config = dict(
    norm='rmsnorm',
    rope_theta=10000.0,
    qk_norm=True,
    parallel_block=False,
    init_std_qkv=0.0337,
    beta1=0.93,
    warmup_steps=92,
    final_lr_fraction=0.1,
)
Each number is 128 + 24 x the weight over its row's rms, rounded and kept within 0 to 255. Layers, rows and columns count from 0. The size above them is the row's rms in percent of the matrix's.

# layer 7 MLP up, 1024x256, rms 0.173, rows 269-335, columns 224-255
size [ 93 100  99  95  95 111  99 101  93 102  97 103 102  99 109  97 107  96  95  98 103 104  97 101  99 105  97 108 100  96 103  91 106  97  92 102 107 100 106 103 103 103 101  95 104 100 104  90  99 104 100  98  97 104  94  95  95 104  99  92  97 103  97 108  98  98 100]
[[ 87 119 144 163  87  95 137 111 121 122 204 158 132 150 146 136 126 102 143 138 123 198 146 123 133 168 113 134 120 137 137 114]
 [138 125 155 126 159 151 131 129 125 143 129 129 148 148 131 152 127 155  56 131  83 130 137 161 163 153  88 145 102 148 120 118]
 [120 132  78 118 104 152 159 126 131 102 140 123 157 100  85 136 135 174 129 115  88 103 126 170 115  86 148 138 144 122 110  91]
 [170 128 133 116 145 122 118 144 122 147 145 103 121 126 156 133 152 187  82 141 124 113 114  80 138 152 124 124 131 121 141 145]
 [111 166 112 106 108 143 121 121 128 151 137 126 131 170 113 150 125 170 112 147 168  68 106 115 118 124 164 149  99 149 133  95]
 [114 122 127 120 112  81 187  90 118 141 145  97 107 129 141 138 112 100 133  73 120 101 171 169  62 105 144 125 106 110 186 167]
 [167 156 134 109 142 129 109 122  95 160 130 113 141 121 126 168 145 113 127 143 128 124 115 125 105 141 175 138 103 119 144  92]
 [169 145 174 124 100 115 113 118 112 138 162  93 135 125 142 170 142  90  99 140 113 133 131 156 104 147 154 137 150 107 105  78]
 [113  86 113  98 121 130 140  90 125 110 123 142  96 146 157 102 115 121  76 124 119 131 137 148 167 164 177  95 105  98 131 128]
 [120  75 128 129 100 112 120 105 132 144 118 118 127  61 118 146 134 129 162 129 115 107 148 149  78 147 106 161 104 114 121 149]
 [145 109 174 122 118 130 114 134 184 109 126 156  99  68 170  91 129 153 146 142 174 175 130 159 112 106  72 125 127 167 128 125]
 [144 166 124 120 137 148 172 142 126 108 129  69  98 110 174 119  83 136 138 173 141 182 119 170 140 133 121 127 138 122 125 102]
 [ 82 128 177 117 128 151 117 114 117 114 165 143 157 154 117 147  99 129 138 149 166  74 120 164 146 159  94 166 116 142 113 133]
 [166 130 119 114  94 160 133 112 121 121 108 105 132  83 117 137 140 124 142 133  80 117 156 134  98  96 130 118 111 154  93 111]
 [142 107 103 107  92 101 117 113 114 155 113 142 164 125 150 119 119 150  46 153 154 139 162 128 126  99 163 141 140 146  95 125]
 [180 109 108 120 104 135  89 123 103 104 142 102 138  96 162 127 142  81  88 105 135 129 139 106 134 163 150 138 122  94 123 148]
 [ 95 168 136 116  97 152 128  94 129 135 114 155 132 179 140 141 114 122 130 136 112 132 161 125 155 127 137 152 156 112 157 146]
 [114 158 111 139 154 193 132 162 155 117 156 130  98  94 100 115 136 128 131 134 128 160 113 157 175 148 130 179 104 110 107 117]
 [ 94 111 113  94 117 115 109 111 122 161 157 123 152 160 138 114 140 108 120 128 158  79  98 116 169 158 160 102  90 132 129 135]
 [141 111  88 109  98 160 155 110 103 125 166 135 121 117 158 132 115 156 124  73 148  84 120 112 132 120 129 139 105  87 134 153]
 [ 71 106 139  80 144 132 118 128  94 124  71 101 177 148 109 164 133 117 163 109 130 118 158 179 165 110 136 162 133 131 143 127]
 [ 96 147 166 140 156 152 115 186 127 163 155 139 132 142 123 145 141 123 105 112 138 125  96  93 116 184  79 109 139 132 133 133]
 [126 133 139 125  77 114 118 152 132 128 159  88 142  85 161 154 128 151 137 151 106 125 111 177 117 148  92 136  96 109 151 146]
 [148 178 135 138 136 107 121 141 139 128 113 147 141 122  92 125 135 173 135 157 167 138 128 166  96 144 160 106 114 131  80 103]
 [112 136 118 154 116 152 151 129 137 140 132 115 117 123 123 140 117  93 113 137 166 140  88 158  96 161 110 137  87 101 131 160]
 [142 128 119 109 153  91 128 128 146 116 136 116  97 143 109 140 146 118 121 131  74  92 103 126 118 126 117 105  98 120 126 102]
 [116  86 109 123 119 145 128 118 118 115 142  93 132 152 140  85  99 127 140 105  90  91 109 127 107 131 140 115 121 126 109 102]
 [135 108 128 110 109  81 105 133 130 175 170 196 130 143 103 144  99  99 123 135 119 117 122 127 145 133 136 101 116 132  88  89]
 [141 163 159 135 137 157 109 174 125  85 151 145 150 122 157 125 137 133  92 105 102 109 104  89  94 121 116 116 107 170  97  92]
 [131 151 151 156  96 145 100 163 104 118 113 114 127 183 135 151 143 136 159 156  83 104 140 123 114 223  90 126 106 152  96  91]
 [127 154 115 141  91 143 107  82 121 125  95 157 117 105 122 153 128 127 136 151 124  77 120 134 125 111 108  91 142 149 165 148]
 [145 113 100 122 126 159 136 135 152 119 111 141 128 120 138 141 132 117 105 109 115 115 126 146 105 129  80 147 141 135 130 126]
 [164 144 106 158 170 118 157  91 136 125  65 111  87 169 126 124 164 133 104 156 120 120 156 113 101 157 190 144 137 135 117 162]
 [ 94  80 116 103 111 111 135 103 120 102 144 111 111 155  84 119 112 176 100 154 126 131 105 140 147 132 192 171  82 109 160 121]
 [122 161 123 154 114 102 105 138 148 142 111 155 130 123 110 155 143 151 114 123 109 131 104 103 135 117 123 138 126 114  95 204]
 [109 113  90 100 120 108  91  88 142  87 104 163 124 104 124 127 124 139 143  99 116 154 158  61 137 160 196 108 130 100 150 155]
 [140 138 128 155 114  86  99 148  92 169 137 142 137 118  89 119 141 132 128 154 126 114 141  97 122 151 161 137  82  52 147 133]
 [130  99 125 138 126 119  94 146 193 134 162 120 110 164 179 140 118  89 122 127 172 145 150 140 155  82 141 137 104 142 122 102]
 [118 162 128 148 121 128 131 155 156 149 144 144 146 112 105 115 100 168 136 137 105 130 103  87 152 121 146 137 123 109 127 114]
 [121 143 106 190 158 100 162 144 130  85 112 129 132 121 164 127 171  95 107  76 145 131 157  93 103 116 157  92 154 152 134 169]
 [134 166 113 147 124 126 154 144  98 125 145 106 106  96 180 151 127  81 141 139 148 156 128 156 160 120 145 120 147 124 148 123]
 [148 115 101  95  73 126 153 104 135 119 149 167 113 129 103 114 149  86 155  67 137 110 102 111 112 140 116 134 127  87 144 144]
 [126 128 126 127 135  98 114  97 130 113 127 127 109 145 111  96 185  94 103 127 113 159 153 125 176 127 138 177  73 101 119 119]
 [138 153 109 127 134 127 168 104 118 132 120 128 158 129 114 157 161 122 111 113 101  89 115  84 127 119  89 119 123 122 124 122]
 [146 124 104 110  96 140 141 125 129 160  92 125 144 140 115 118 114 139  76 123 148 138 122 104 135 126 152 155 120 110  80  93]
 [107 127 138 104 166 165 117 136 106  84 164  64  98 117 156 146 109 137 137 153 120 197  93  83  93 165 109 150 122 120 141 136]
 [ 91 118 126 178 161  91 131 125 135 112 120 139 139 103 137 166  76 165  91 149 161 109 116 162  83 160 132  82 100  96 119 144]
 [ 97 151 112 152  97 124 147 157  88 117 114 146 141 136 131  98 126  78  84 105 135 142 127 127 134 140 161 118 107  94 102  91]
 [156 115 131 174 139 131 168 142  89  91 162 121 114 181  84 112 119 152 129 138 124 135 126 130 126 100 146 130  85 129 108 129]
 [143 209 100 123  86 143 107 116 146 145 164 139 164 102 181 112 104 185 131 140 122  85 163 105 118  92 173 138 121 103 107 152]
 [151 108 104 113 108 116 117 142 129 114 107 101 109 135 145 158 128 108 142 139 128 103  94 179 103  93 122 114 124  92 133 173]
 [123 118 175 211 125 153 116 133 150 162 169 144  97 141 190 127  96 130 137 124 111 105 123 107 108 128 162 137 131 164  91 111]
 [155 128 112 123 148 135 126 108 128 104 103 112 171 150  62 142 109 129 128 119 122 169 124 105 107 114  86 105  96 159 147 108]
 [117 111 118 109 145 136 161 116 150 115 124  86 162 141  73  75 150 153 133  95 140 134 142 124  94 159 163 126 106 134 156 151]
 [109  97 114 104 100 117 122 120 137  95 121 123 180 144 140 111 139 150  98 130 122  68 130 130 151 153 134 118  96 142 100 100]
 [115 135 114 141 121 116  96 132  80 120  98  94 131 124 136 130 178 134 131 169 154 119 121 163 134 146 100 130 132 146  96 158]
 [124 102 142 159  98 128 121 167 115 135 152 105 104  92 123 100 160 136 140 111 108 128 134 169 128 123 138 137 128 120  95 119]
 [163 136 154 140  94 148 134 101 129 129 147 143 124 151 126 150 152 125 101 129 137 149  98 160 110 133 145 161 157 159 143  93]
 [135  95 153 115 140 129 117 113 135 123 115 145 129 174 135 133  72 149 112 125 128 152 134 125 111 157 132  98 118 113 112 123]
 [147 116 145 131 127 130 124 174 114 122 144  90  76 124 148 160 109 130 172 104 152 111 159 152 151 133 111  84 128 113 157 147]
 [117 133 115 163 123 120 118 116 156  88 172 129 112  92 138 118 139 111 127 138  88 121  89 123 122 118 143 100 147 132  82 116]
 [111 144 120 120 138 155 128 142  70 101 116 168 132 135 115 135 152 123 156  93 105 115 111 146 151 114 150 161 130  99 164 147]
 [107 150  59 107 141 159 158 136 140 155 142 117 130 141  93 162 120 109 169 137 134 112 106 109 114 163  96 124 120  78 108 121]
 [105 134 120 122 167 147 155 128 118 152 124 136 147 173 151 117 110 102 105 126 113  90 152 104  98 140 175 113 150 133 135 155]
 [123 112  76  99  92  54 113 131 108 111 162 143 124 158 121 101 112 181 142 177 108 128 148 131 128 108 103 122 122 151 113 160]
 [ 92 120 116 103 137  97 117 117 121 119 131 125 105 106  99  89 134 125 162 130 124 120 149 187 105 170  79 157 152  80 100 140]
 [134 111 140 140 132  81 130 133 154 119 105 151 127  88 141  92 182 138 114 123 142 107 103 124 100  81  78 109 133 128 126 152]]
# layer 7 MLP down (transposed), 1024x256, rms 0.116, rows 269-335, columns 224-255
size [ 96  99  96  99  97 107 100 100  96  98 101 101 103 100 103  93 107  95  92 100 104 103  98  97  97 105  99 109  96  99 104  94 103  95  94 106 107 100 103  95  99 101 100  97 101 100 102 101  99 100 101 102  94 104  98  97  96 106 100  96  97 100  97 101  99 100 100]
[[135 129 157  97 157 190 119 133 148 115  95 133 147 125 104 101 159 153 148 128  75 115  85 150 143 114 123 138  87 128 131 142]
 [ 84 124 120 151 122 125  98 155 135 157 152 125 138  88 159  86 147 145 154 124 119 132 124 143 177 110 128 111 145 120 123 172]
 [111 132 124 137 104 135 153 119  98 145 124  92 136 131 147 163 116 147 166 150 145 143  94 146 148 161  98 131 130 161 159 134]
 [121 125 140  96 165 111 145 149 164 129 133  94 110 152 120 133 148 125 169 109 143 116 145 115  97 113 101 132 117 127  94  91]
 [159 143 136 130 118 156 160 147 135 138 132 114 143  88 160 136 103 161 113  98 140 122 146 128 161 140 163 105 143 132  94 136]
 [ 98  96 133 131 178 136 176 114 137 187 110 136 101 176 139 160 118 140 175 116  93 177 135 133 137 165 146 128 137 105 139 120]
 [121 108  85 101 127 125 155 104 156  56 143 177  90  97 107 180 114 130 121 116 100 105 177 153 186 108 114 109 124 146 123 159]
 [121 135 125 153 141 174 147 155 113 157 121 132 101  86 126 117 144 151 120 135 101 142 140  69 140 132  98 147 101 162 163 124]
 [138  94 124 159 154 162 128 108 170 112 137 100 156 125  98 123  85 110 128 114 180 112 128 108 132 122 113 134 132 128 123 113]
 [108 124 131 135 177 139 159 164  89 132 159 125  98 118 132 148 137 105 115 135 127 132 122 144 135 113 123 128 162 115 130 143]
 [125 172 122 174 129 146 124 165 184 162 109 111 146 125 115 145  98 128 125 136 102 114 174 127  78 115 129 125 118 113 151 109]
 [126 155 140 132 102 114  91 143 157 157 130 122 164 165 103 136 143 123 120 105 166 178 136  94 133 127 188 124 115 110 106 113]
 [101 126 105 145 136 126 142 140 112 129 138 102 106 138 162 119 163  88 129  63 113 135 135 131 128 161 112  99 170 123 102 129]
 [158 157 139 150 111 149 163 117 141 103 124 114 127 160 151 120 119 119 117 138 152 124 147 105 123 132 157 134  87  99 133 141]
 [162 140 161 131 134 138 124 169 123 121 108 123 171  99 138 113 149 144 101 160 158 147 144 118  96 132 105 143 126  98  97 170]
 [185 130 134 164 123  96  98 109 132 103 133 150 135  96 108 128 124 167 162 113 117 144 124 133  93 110 113 105 106 134 112 143]
 [154 135 141 138 122 155 137  73 137 127 112 101 119 117 119 149 156 127 105 157 138 154 129 124 154 145  86 123 167 141 104  71]
 [161 133 143 117 128 101 136  51 115 102 121 151 160 185 160 121 118 107 113 118 139 122  94  92 123 133 137 133 124 154 105 102]
 [153 147 151 149 193 126 173 145 113 117 135 142 117 120 128  89 100 104  98  96  96 130 127 138 120 112 118 166 148 150 173 118]
 [121 127 145 143 152 129 147 133 138 105 179 137 133 163  93 117 134 133 157 145 161  97 144 117  93 142 157 127  87 102 139 122]
 [171  78 130  87 148  96 109 134  99 168 122 157 163  53 155 131 100 130 111 139 114 109 125 151 108 127 159  99 127 107 148 150]
 [ 89 129 138 149  56 112 125 113 151 105 121 138 107 150 159  90 132 154 140 135 150 136 140 118 149 130 130 116 144  90 100 103]
 [149 152 121  77 173 138 189 163 154 108 155  93 141 130 125 130 142 118 113 113  86  70 151 148 117  71 115 128 144 160 135 173]
 [111  88 136  92 165 124 106 132 119  83 119 108 128 119 153  96  98 136 135 116 117 101 141 124 155 133 101 122 161 124 165 185]
 [113 135 115 155 150 119 170 104  98 163 134 172 126 152 138 134 151 108 105 126 151 113 136 114 135 194 137 143 124  75 136 131]
 [111 142 115 119 116 157 141 178 130 147 137 114 108 140 178  95 117 111 118 123 109 108 125 117 140  89 127  93 168 122 133 172]
 [101 150 121 122  86 130 147 118  81 123 127  97 154 104 106 104 129 100 109 113  87 120  96 130 122  89 109 130 112 100 163 185]
 [112 118 110 155 144  99 100 149 140 133 178 130  99 143 183 144 130 107 128 141 107 140 152 153  94 139  92 116 150 146 112 114]
 [149 114 112 144 119 144 132 129 133 166 118 114 135 125 116 136 131 147 127 116 156 160 134 153 142 162 141 148 144 100 177  85]
 [130 147 129  90 112 168 152 134 178 103 155 111 127 114 153 116 155 148 147 162 128 111 182 105 133  97 107 151  97 137 149 144]
 [ 56 130  90 162 153 103 149 156 106 104  97 125 126  99 113 123 128  73 118 153 146 128 152 167 157 174 120  99 104 104 105  72]
 [121 123 143 108 120 101 129 114 110 150 138 185 159 130 104 114 152  97 149 172  97 130 134 106 103 136 182 130 123 108 151 132]
 [125 113 110 127 168 108 134 145 117  78 164 170  99 125 137 115 140 108 156 134 108 139 147 136 125 132 126 137 209 105 143 116]
 [148 140 157 146 121 124  98 115 115 118 104 140 103 115 155 137 147 126 146 111 138 106 145 104 102 131 105 100 108 139 120 101]
 [115 130 168  99 156 119 115  92 106 131  88 112 127 130 121  97  89 162 147  95 123 105 107 158 143 113 132  72 120 151 159 103]
 [129 127 128  97 119 150 107 134  91 101  71 150  92 165 161 120 130 110  98 152 136  87 122 104 151 103  82 131 156 144 103 111]
 [105 146 155  94 133  99 132 120 167 125 147 163 150 147 143 113 117 157 153 117 157 126 123  97 140 172 123 139 168  96 157 135]
 [111 133 122 125 139 179 177 132 142 112  94 124 101  79 171 143 149 123 173 132 104 127 142 105 124 116 127 144  99 168 105  99]
 [135 125 125 119 152  88 127 139 141  67 110 137 165 133 129 100 148 118 132 156  83 175 180 182 172 125 131 155 168 144 130 126]
 [130 127  92 134 131  90  93 136 133 138 146 154 102 108 116  94  93 110  81 112 172  99 132 181 149 125 113 137 104 120 128 135]
 [156 132 172 158 111 147 118 132 100 112 102 105 125 137 122 114 129 139 117 140 147 124 159 102 114 143 131 157 123  47  82 139]
 [122 126 113 139 143 128 126 112 161 125 107  63 146 138 142 134 127 160  97 142 162 101 174 116 126  97 131 137  79 122 118 154]
 [ 90 127 170 148 124 133 109 124 156 176 117  99 105 183 160 175 121  99 157 167 147 156 116 155 100 127 111 133  85 171 165 119]
 [146 122 138 118 150 141  94 141 151 143 140 139 100 139  74 148  97 134 167 134 107 116 156 168 114 128 189 141 143 120 153 113]
 [163 172 161 146 120 150 136 118 146 100 116 129 165 124 133 132 104 130 114 124 122 152 107 116 137  97  70 161 134 136 153 122]
 [ 99 166  92 132 115  99 140 122 123 196 183  81 168 117 123 124 116  94  84  90 122 107 124 163 111  89 125 120  86 119 128 125]
 [ 97 122  68 206 107 102 160 107 141 135 109 115 112 139 110 147 152 135 135 133 121 105 126 122 119 162  86 132 151  99 145 140]
 [170 113 173 112 150 173 106  75 126 159 154 147  85 142 141 102 140 130 167 150 133 166 135 117 105  94 113 137 100 133 168 132]
 [133 106 135  92 140  91 145 148 153 160 178 123 163 165 126 138  91  91 149 119 104 130 130 131  98 125 141 143 147 114 159 125]
 [ 99 110 150 113 121  86  95 152 113 104 105 115 179  87 117 120  94 136 107 106 146 179 112 146 113 130 131 130  88 114 178 115]
 [122 126 121 159 157 111 141 111 141 116 136 106 105 157 112 161  85 165 111 112  82  90 150 127 124 155 117 145  99 124 144 103]
 [111 131 163 114 123 125 118 149 126 154  81 136 125  98 114 145 176 118 113 110 139 140 177 102  86 113 130 128 118 131 101 163]
 [136 101 128 135 115 123 167 116 151 134 131 114 137 134 179 137 106  95 113 132  68 137 131 154 121 127 120  79 134 119 154 140]
 [116  97 156 163 142 156 134 114 135 124  80 170 137 125 145  99 124 127  91  98 172 128 167  86  97  88 124 137 148 134 122 107]
 [ 75 106 174  84 107 130 144 105 117 161 150 133  66  69 128 155 129 134 116 124 148 186  85 113 116 102 159 142 137 137  98 167]
 [118 140 110  85 125 119 137 138 156 115 129 154 169 150 142 125 130  95 110 102 108 191 129  87 124 117 131 124  73 128 141 140]
 [116  98 126 153 123 123 148  87 137 118 130 162 171 152 164 129 122 127 125 135 195 114 147 141 177 128 120 132 152 122 109 149]
 [ 98 128 142  76 140  78 102 139 121 109  89 109 117 134 129 145 113 149 168 154  86 116 145 140 149  98 153  88 120  98 105 180]
 [ 92  87 103 141 115 107 109 124 124 126 108 165 110  96 106 118 135 129 140 106 174 156 136 101 130 129  81 108 192 100 122 171]
 [197 120 126 155 150  70 139 171  97 144 145 116 147  79 132 135 120 156 119 100 155 119 152 121 167 135 119 164 131 137 147  90]
 [ 99 118 134  92 111 131 116 143  86 113  86  92 149 123 118 118 119 166 131 216 117 116 124 127 107 125 123 146 103 111 122 119]
 [183 106 147 141 120 115 163 145 142 130 156 127  91  90 180 114 135 135 129 172 122 162 148 167 151 130 152 144 112  94 117 145]
 [116 124 111 116  85 114 136 126 136  99  81 142 109 137 115  81 117 143 104 130 106 133 134 117 140 103 104 136 107 153 113 121]
 [ 89 161  75 118 125 128 123 150 158 166 151 134 120 139 125 106 129 156 104 130 134  90 195 107 149 137 117 187 127 140 109 130]
 [148 101 149 149 119 155 118 110 153 137  80  99 115 159 112 133 147 120 128 132 104 151 120 108  95 117 136 139 126 157 149 122]
 [103  99 132 127 169 122 129 133 141  99 148  91 157 128 147 137 160 149 127 142 144 162 177 105  98  80 111 137 129 157 107  88]
 [ 84 158 102 102 132 150 151 145  95 128 127 123 137 162 114 103  95 143 106 145 143 106 163 155 169 154 115 132 160 125  90 128]]
# layer 7 MLP gate, 1024x256, rms 0.165, rows 270-335, columns 224-255
size [ 97  96  98  97 111 102  96  99 105 101 105 101 103 100  99 104  98  96  97 102 101 100 105 100 101 100  99 100  97 101  94 106  97  97 105 102 102 102  98 100 103 102  97 106 102  99  89 102 103 100  99  95 104 102  94  99 102 103  97 101 105 103  98  98 103 100]
[[142 122 151 101 135 126 138 148 124 107 156 127 135  87 141 101 122 168 139 167 110 141 146 107 164 109 160 102 102 108 117 119]
 [127 129 108 121  87  98 110 114 148  98 153 119 146  99 148 145 124 128 185 120 105 106 149 145  97 175 113 103 129 136 112 148]
 [ 77 115 133 105  87 125 139 111 115 110 100 136 128 113 128 124 145 118  97 100 142  98 153 114 156 117  81 102  94 135  87 137]
 [169 126  98 110 113 117 137 112 164 118 124 153 148 167 150 148 142 116 132 175 137 153 169 106 117 123 123 120 110 124 127 143]
 [163 163 126 114 124 127  60 142 153 122 121 116 135 107 148 121 137 161 125 152 104 131 109 131 149  97 111 114 148 138 104 129]
 [117 129 122 123  79 150 191 170 197 115 135 138 103 120 138 101  71 124  99 107 157 135 109 144 141 133 147  88 137 111 106  99]
 [133  96  94 118 118 138 149 123 146 116 172 134 135 146 162  93  92 153 163 107 123 153 180 121 160 127 100 120 122 118 118  89]
 [138  97 114 117 135 127 129 123 130 102 130 135 204 133 134 143 148 127  97 125  60 119 153 119 153 159 191 124  94 126 115 104]
 [136 157 112 172 186 160 155 150 118 106 138 174 112  85 123 187 109 117 119 168 110 122 151 148 145 152 111  78  81  86 119 136]
 [ 87 153 170 120 136 104 122 111  97 121 123 138 146 135 109 122 128 158 115 136 164 123  81 162 132 124 109 137 180 149 136 115]
 [ 92 106 151 128 149 149 161 114 150 136 133 101  92 113 111 162 131  95 139 107 145 165 188 184 169 177 147 170 153 146 100  90]
 [153 119 146 139 149 137  89 102 148 127 128 120  91  87 143 109 129 102 113 160 159 144 149 138 180 137 115 121 143 149 143 161]
 [121 164 137 133 160 160 142 137  89 135 152 116  86 101 149 194  56 122 128 112 124 114 148 160 140 128 151 125  96 109 126 140]
 [123 140 122 140  86 147 129 171 144 112 144 132 128 111 107 123 121 136 152 100 131 108 129 152 129 180 117 163 101 112 122 134]
 [117 100  97 140 135  73 159 100 127 168 157 134 118 151 172 124 100 143 148 140 144 104 162  95 141  94 154 119 103 119  84 167]
 [149 128 121 119 161 104 125 110 118 147 136 115 123 126  47 121 151 125 125 127 113  98 115 110 106 139 153 128 129  86 141 146]
 [129 158 129 181 169 106 103 164  97 140 166 154 133 133  92 152 158  94 131 137 156 126 157 103  86 116  57 116 168  88 147 129]
 [144 134 108 143 143 129 143 151 155 147 167  91 129 134  99 102 121 143 110 156 133  85 141  87 107 144 139 159 140 108 129 144]
 [140 142 120 111 134 131 134 153 150  96 144 187 105 147 130 168 124 132 109 106 158 125 100 134 149 176 143 133 120 125 116 134]
 [108 173 105 177 123 112 128 158  85 133 102 143 156 152 125 155 115 128  84 103 137 103 143 148 151 115 111 130 118 133 142 106]
 [102 127 123 152 142  99 194  91 133  77 129 142 107 125 144 144 145  88 156 152 147 108 160  85 179 123 142 134 135 122  96 141]
 [155 127 136  98 107 115 138 149 143 144 133  95 130 145 146 138 183 121 131 142 129  82 102 109 140 111 110 135 145 113 181 130]
 [154 151 149 131 126 101 152 139 116 134 140 106 102 148  93 123 121 135 149 131 126 147 130 162 134 145 151 149 123 115 165 104]
 [ 98 133 144 113 173 125 165 134 157 121 150 129 152 140 129 159  61 125 106 137 153 108 168  73 130 146 133 104 118 141  98 125]
 [131 111 154 158 149  87 139 120 130 118 140  85 151 118  94  84 123 109 144 105 127 132 148 139 170 115 136 113 134 161 119 132]
 [110 124  90 130 119 151 146 134  97 175 114 113 170 140 142 109 125 110  77 147 139 143 137 109 138 153  99 149  75 134 123 108]
 [195 164  81 141 123  86 109 155 130 160 156 149  89 190 139 145 102 113 100 134  96 145  92 139 145 156 144 134 125 114 101 163]
 [119 104 102 125 114 135 112 127 146 148 110 153 150 129 108 128 116  94 155 132 113 160 110 163 134 127 130 141 144  95 121 165]
 [115 133 128 155 158  72 113 183 103 125 124 119 119 173 105 128 172 127 111 111  99  87 107 141 117 167 125 130 161 112 120 108]
 [118 139 108 151 120 122 102 143 106 105 168 153  94 129 127 140  95 143 181 146 144 114 135  84 141 101 125 147  94 127 106 101]
 [142  90 154 130 145 119 115  98 138 108 101 131 142 112 108 136 161 102 142  94 131 108 148  96 151 127 143  95 143 154 121 113]
 [145 124 108 102 116 115 111 119 164 118 136 133  97 152 145 141 115  96 102 162 117 108 130 133 116 149 175 120 107 133 121  98]
 [118 118 157 120 104 149 104 135 110 158 163 167 107 145 137 169 145 125  95 113 156 117 119  86 140  96 105 171  93 127 109 104]
 [123 180  79 145 146 109 124 158 148 169 140 128 112 112 112 156 154 132  95 102 105 111  91 104 112 155 147 152 147 175 106 106]
 [101 130 145 126 134  88 141 155 127 120  90 126 101  97 136  62 134 100 110 135 123 109  78 128 186 139 146 152 127 137 134 150]
 [147 121 112 193 143 117  78 125 135 130 156  83 129 123 171 138 149 129 117 107  95 115 169 123 139 141 120  98 143 138 150 115]
 [127  68 121 113 129 165 140 120 115 137  78 144 154 148 102 139 108 127 138 144 142 145 168 130 158 147 123 150 151 138 134 101]
 [177 138 128 101 120 176 104 123 194 168 116 157 138  74 134 134 128 145 140 135 108 114 118 143 123 101 122 103 126 117 135  91]
 [121 135  69 150 125  87 102 130 110 162 153 158 119 156 152 151 144 122 133 159 145 144 178  96 148 103 127 133 137  87 117  94]
 [ 99 134 136 111 130 102 114  95 103 170 110 142  93 139 162 151  90 112 146 122 138 123 107 131 146  96 132 143 137 157 128 149]
 [137 121 155  97 129 152 126 154 150 119 128 184 120 161 136 163 123 129 150 148 175 131 149 130 167 130 121 142 150  96 142 138]
 [142 145  97 129 125 116 109 121 171 136 151 108 152 151 139 114 154 113 161 138 125 146 127 149 107 112 108 154 119 138 122  98]
 [ 97 104 144 145 147 103 156 171 120 132 121 126 115 133 125 154 124 144 132 122 134 110 142 136 103 198 142 150  94 123 157 130]
 [ 92 170 128 133  99 159 119 144  97  73  79 116 190 128 119 160 112 139 127 181 150 116 116 107 108 149 145 110 137 165 150 132]
 [114 117  79 174 134 116 138 152 120 150 144 154 149 114 113  99 124 144 102 166 145 118 116 124 151 148  99 152 132 118 118 138]
 [151 189 100 102  90 158 179 128  86 155  98 121 133  98  83 156 137 110  88 142  83 144 114 129 154 159 138 152 122 135 109 152]
 [164 117 162 118 132 137 137  81 119 159 123 123  76 142 160 128 103 165 119 116 135 170 116  82 105  89 140 136 109 149 154 161]
 [ 99 103 104 125  87 122 125 128 102 123 139 121 123 131 170 124 124 153 132 111  84 101 105 181  97 134 116 136  68 115 138 135]
 [115 122 124 117 145 109 108 139 130 126 157 115 200 142 113 136  90 100 128 102 111 154 161 114 138 116 108 120 111  94 105 147]
 [112 148 139 100 151  91  83  98 134 160 130 139 116 142  95 122 117 104 132 125 151 106  89 118 161 135 104 160 146 118 132  80]
 [146 160 123  94 108 118 136  89 110 158 182 143 169 126 141 151 110 103 144 114 117 115 124 116 115 134 162  99 139 162  52 103]
 [186  71 141 107 130 126 106 131 107 138 147 139 125 136 109  87 144 136 103  98 140 154 152 118  94 140 117 148 157 155 137 117]
 [118 109 108  73 112  51 146  87 174 134 153 142 126 132 142 129 136 126 137 126 105 146 138 135 120 169 147 125 122 125 169 137]
 [108 156  99 136 113 117 136 164 101  98  88 142 158 166 134 140 138 113 117  72 161 127 171 129 127 124 142 138 118 127 122 114]
 [144  78 114 165  98 136  95 138 168 175 128 142 124 159 131 132 117 111 122 191 137 133 151  99 136 139 135 138 114 102 114 125]
 [111 157 136 111 130 131 129 103 122 126 124 133 132 138 137 131 121 165 171 128  89 114 122 174 112 184 115 124 132 151 110 175]
 [144 158 153 117 129 151 109 109 109 158 115 121 120 171  99 144 121 108 131 152 130 136 156 140 132 131 100 109 149 140 130 147]
 [126 151 148 146 115 152 146 116  91 144 113 117 142 119  71 145 156  88 127 110 149 118  95 140 150 135 144  93 108 128 127 165]
 [144  87 114 123 143 110 150 123 158 128 133 102 100 148  99 146 113 162 140 149 121 163 110 103 140 141 107 119 150 140 142 136]
 [105 142 128 137 119 135 150  96  99 101 131 141 152 133 143 149 107 131 104 101 123 127 119 115 123 106 131 139 114 101 149 138]
 [139 138 106 158 128 149 122 135 146 167 168 126 139  96 124 170  94 138 121 146  98 146 127 135 137 120 126 135 132 129 117 140]
 [141 122 119 108 138  97 138 137 108 145 130 141 133 187 154 129 139 144 107 155 116 140  97 129 168  88 141 143 131 123 108 115]
 [122 159 155 116 141 124 122 112 145 128 125 111 120 101 112 158 132 161 150 131 147 136 139  91 133 109 121 160 121 114 119 104]
 [ 71 138 107 171 114 145 119 168 122 139 118 123 153 125 115 140 157 126 138 115 176  95 136 124 129 143 117 147 131 179 144 104]
 [136 144 142 128 137 173 134  96 160 101 125 139 100 118 121 144 145 149 161 132 129 134 126 146 166  68 126 120 100  97 151 117]
 [110 139 121 110  78 146 124 128 147 133 128 108 104 144 150 129 101 135 106 100 148 142 125 139 115 131 160  69 109 113 145 129]]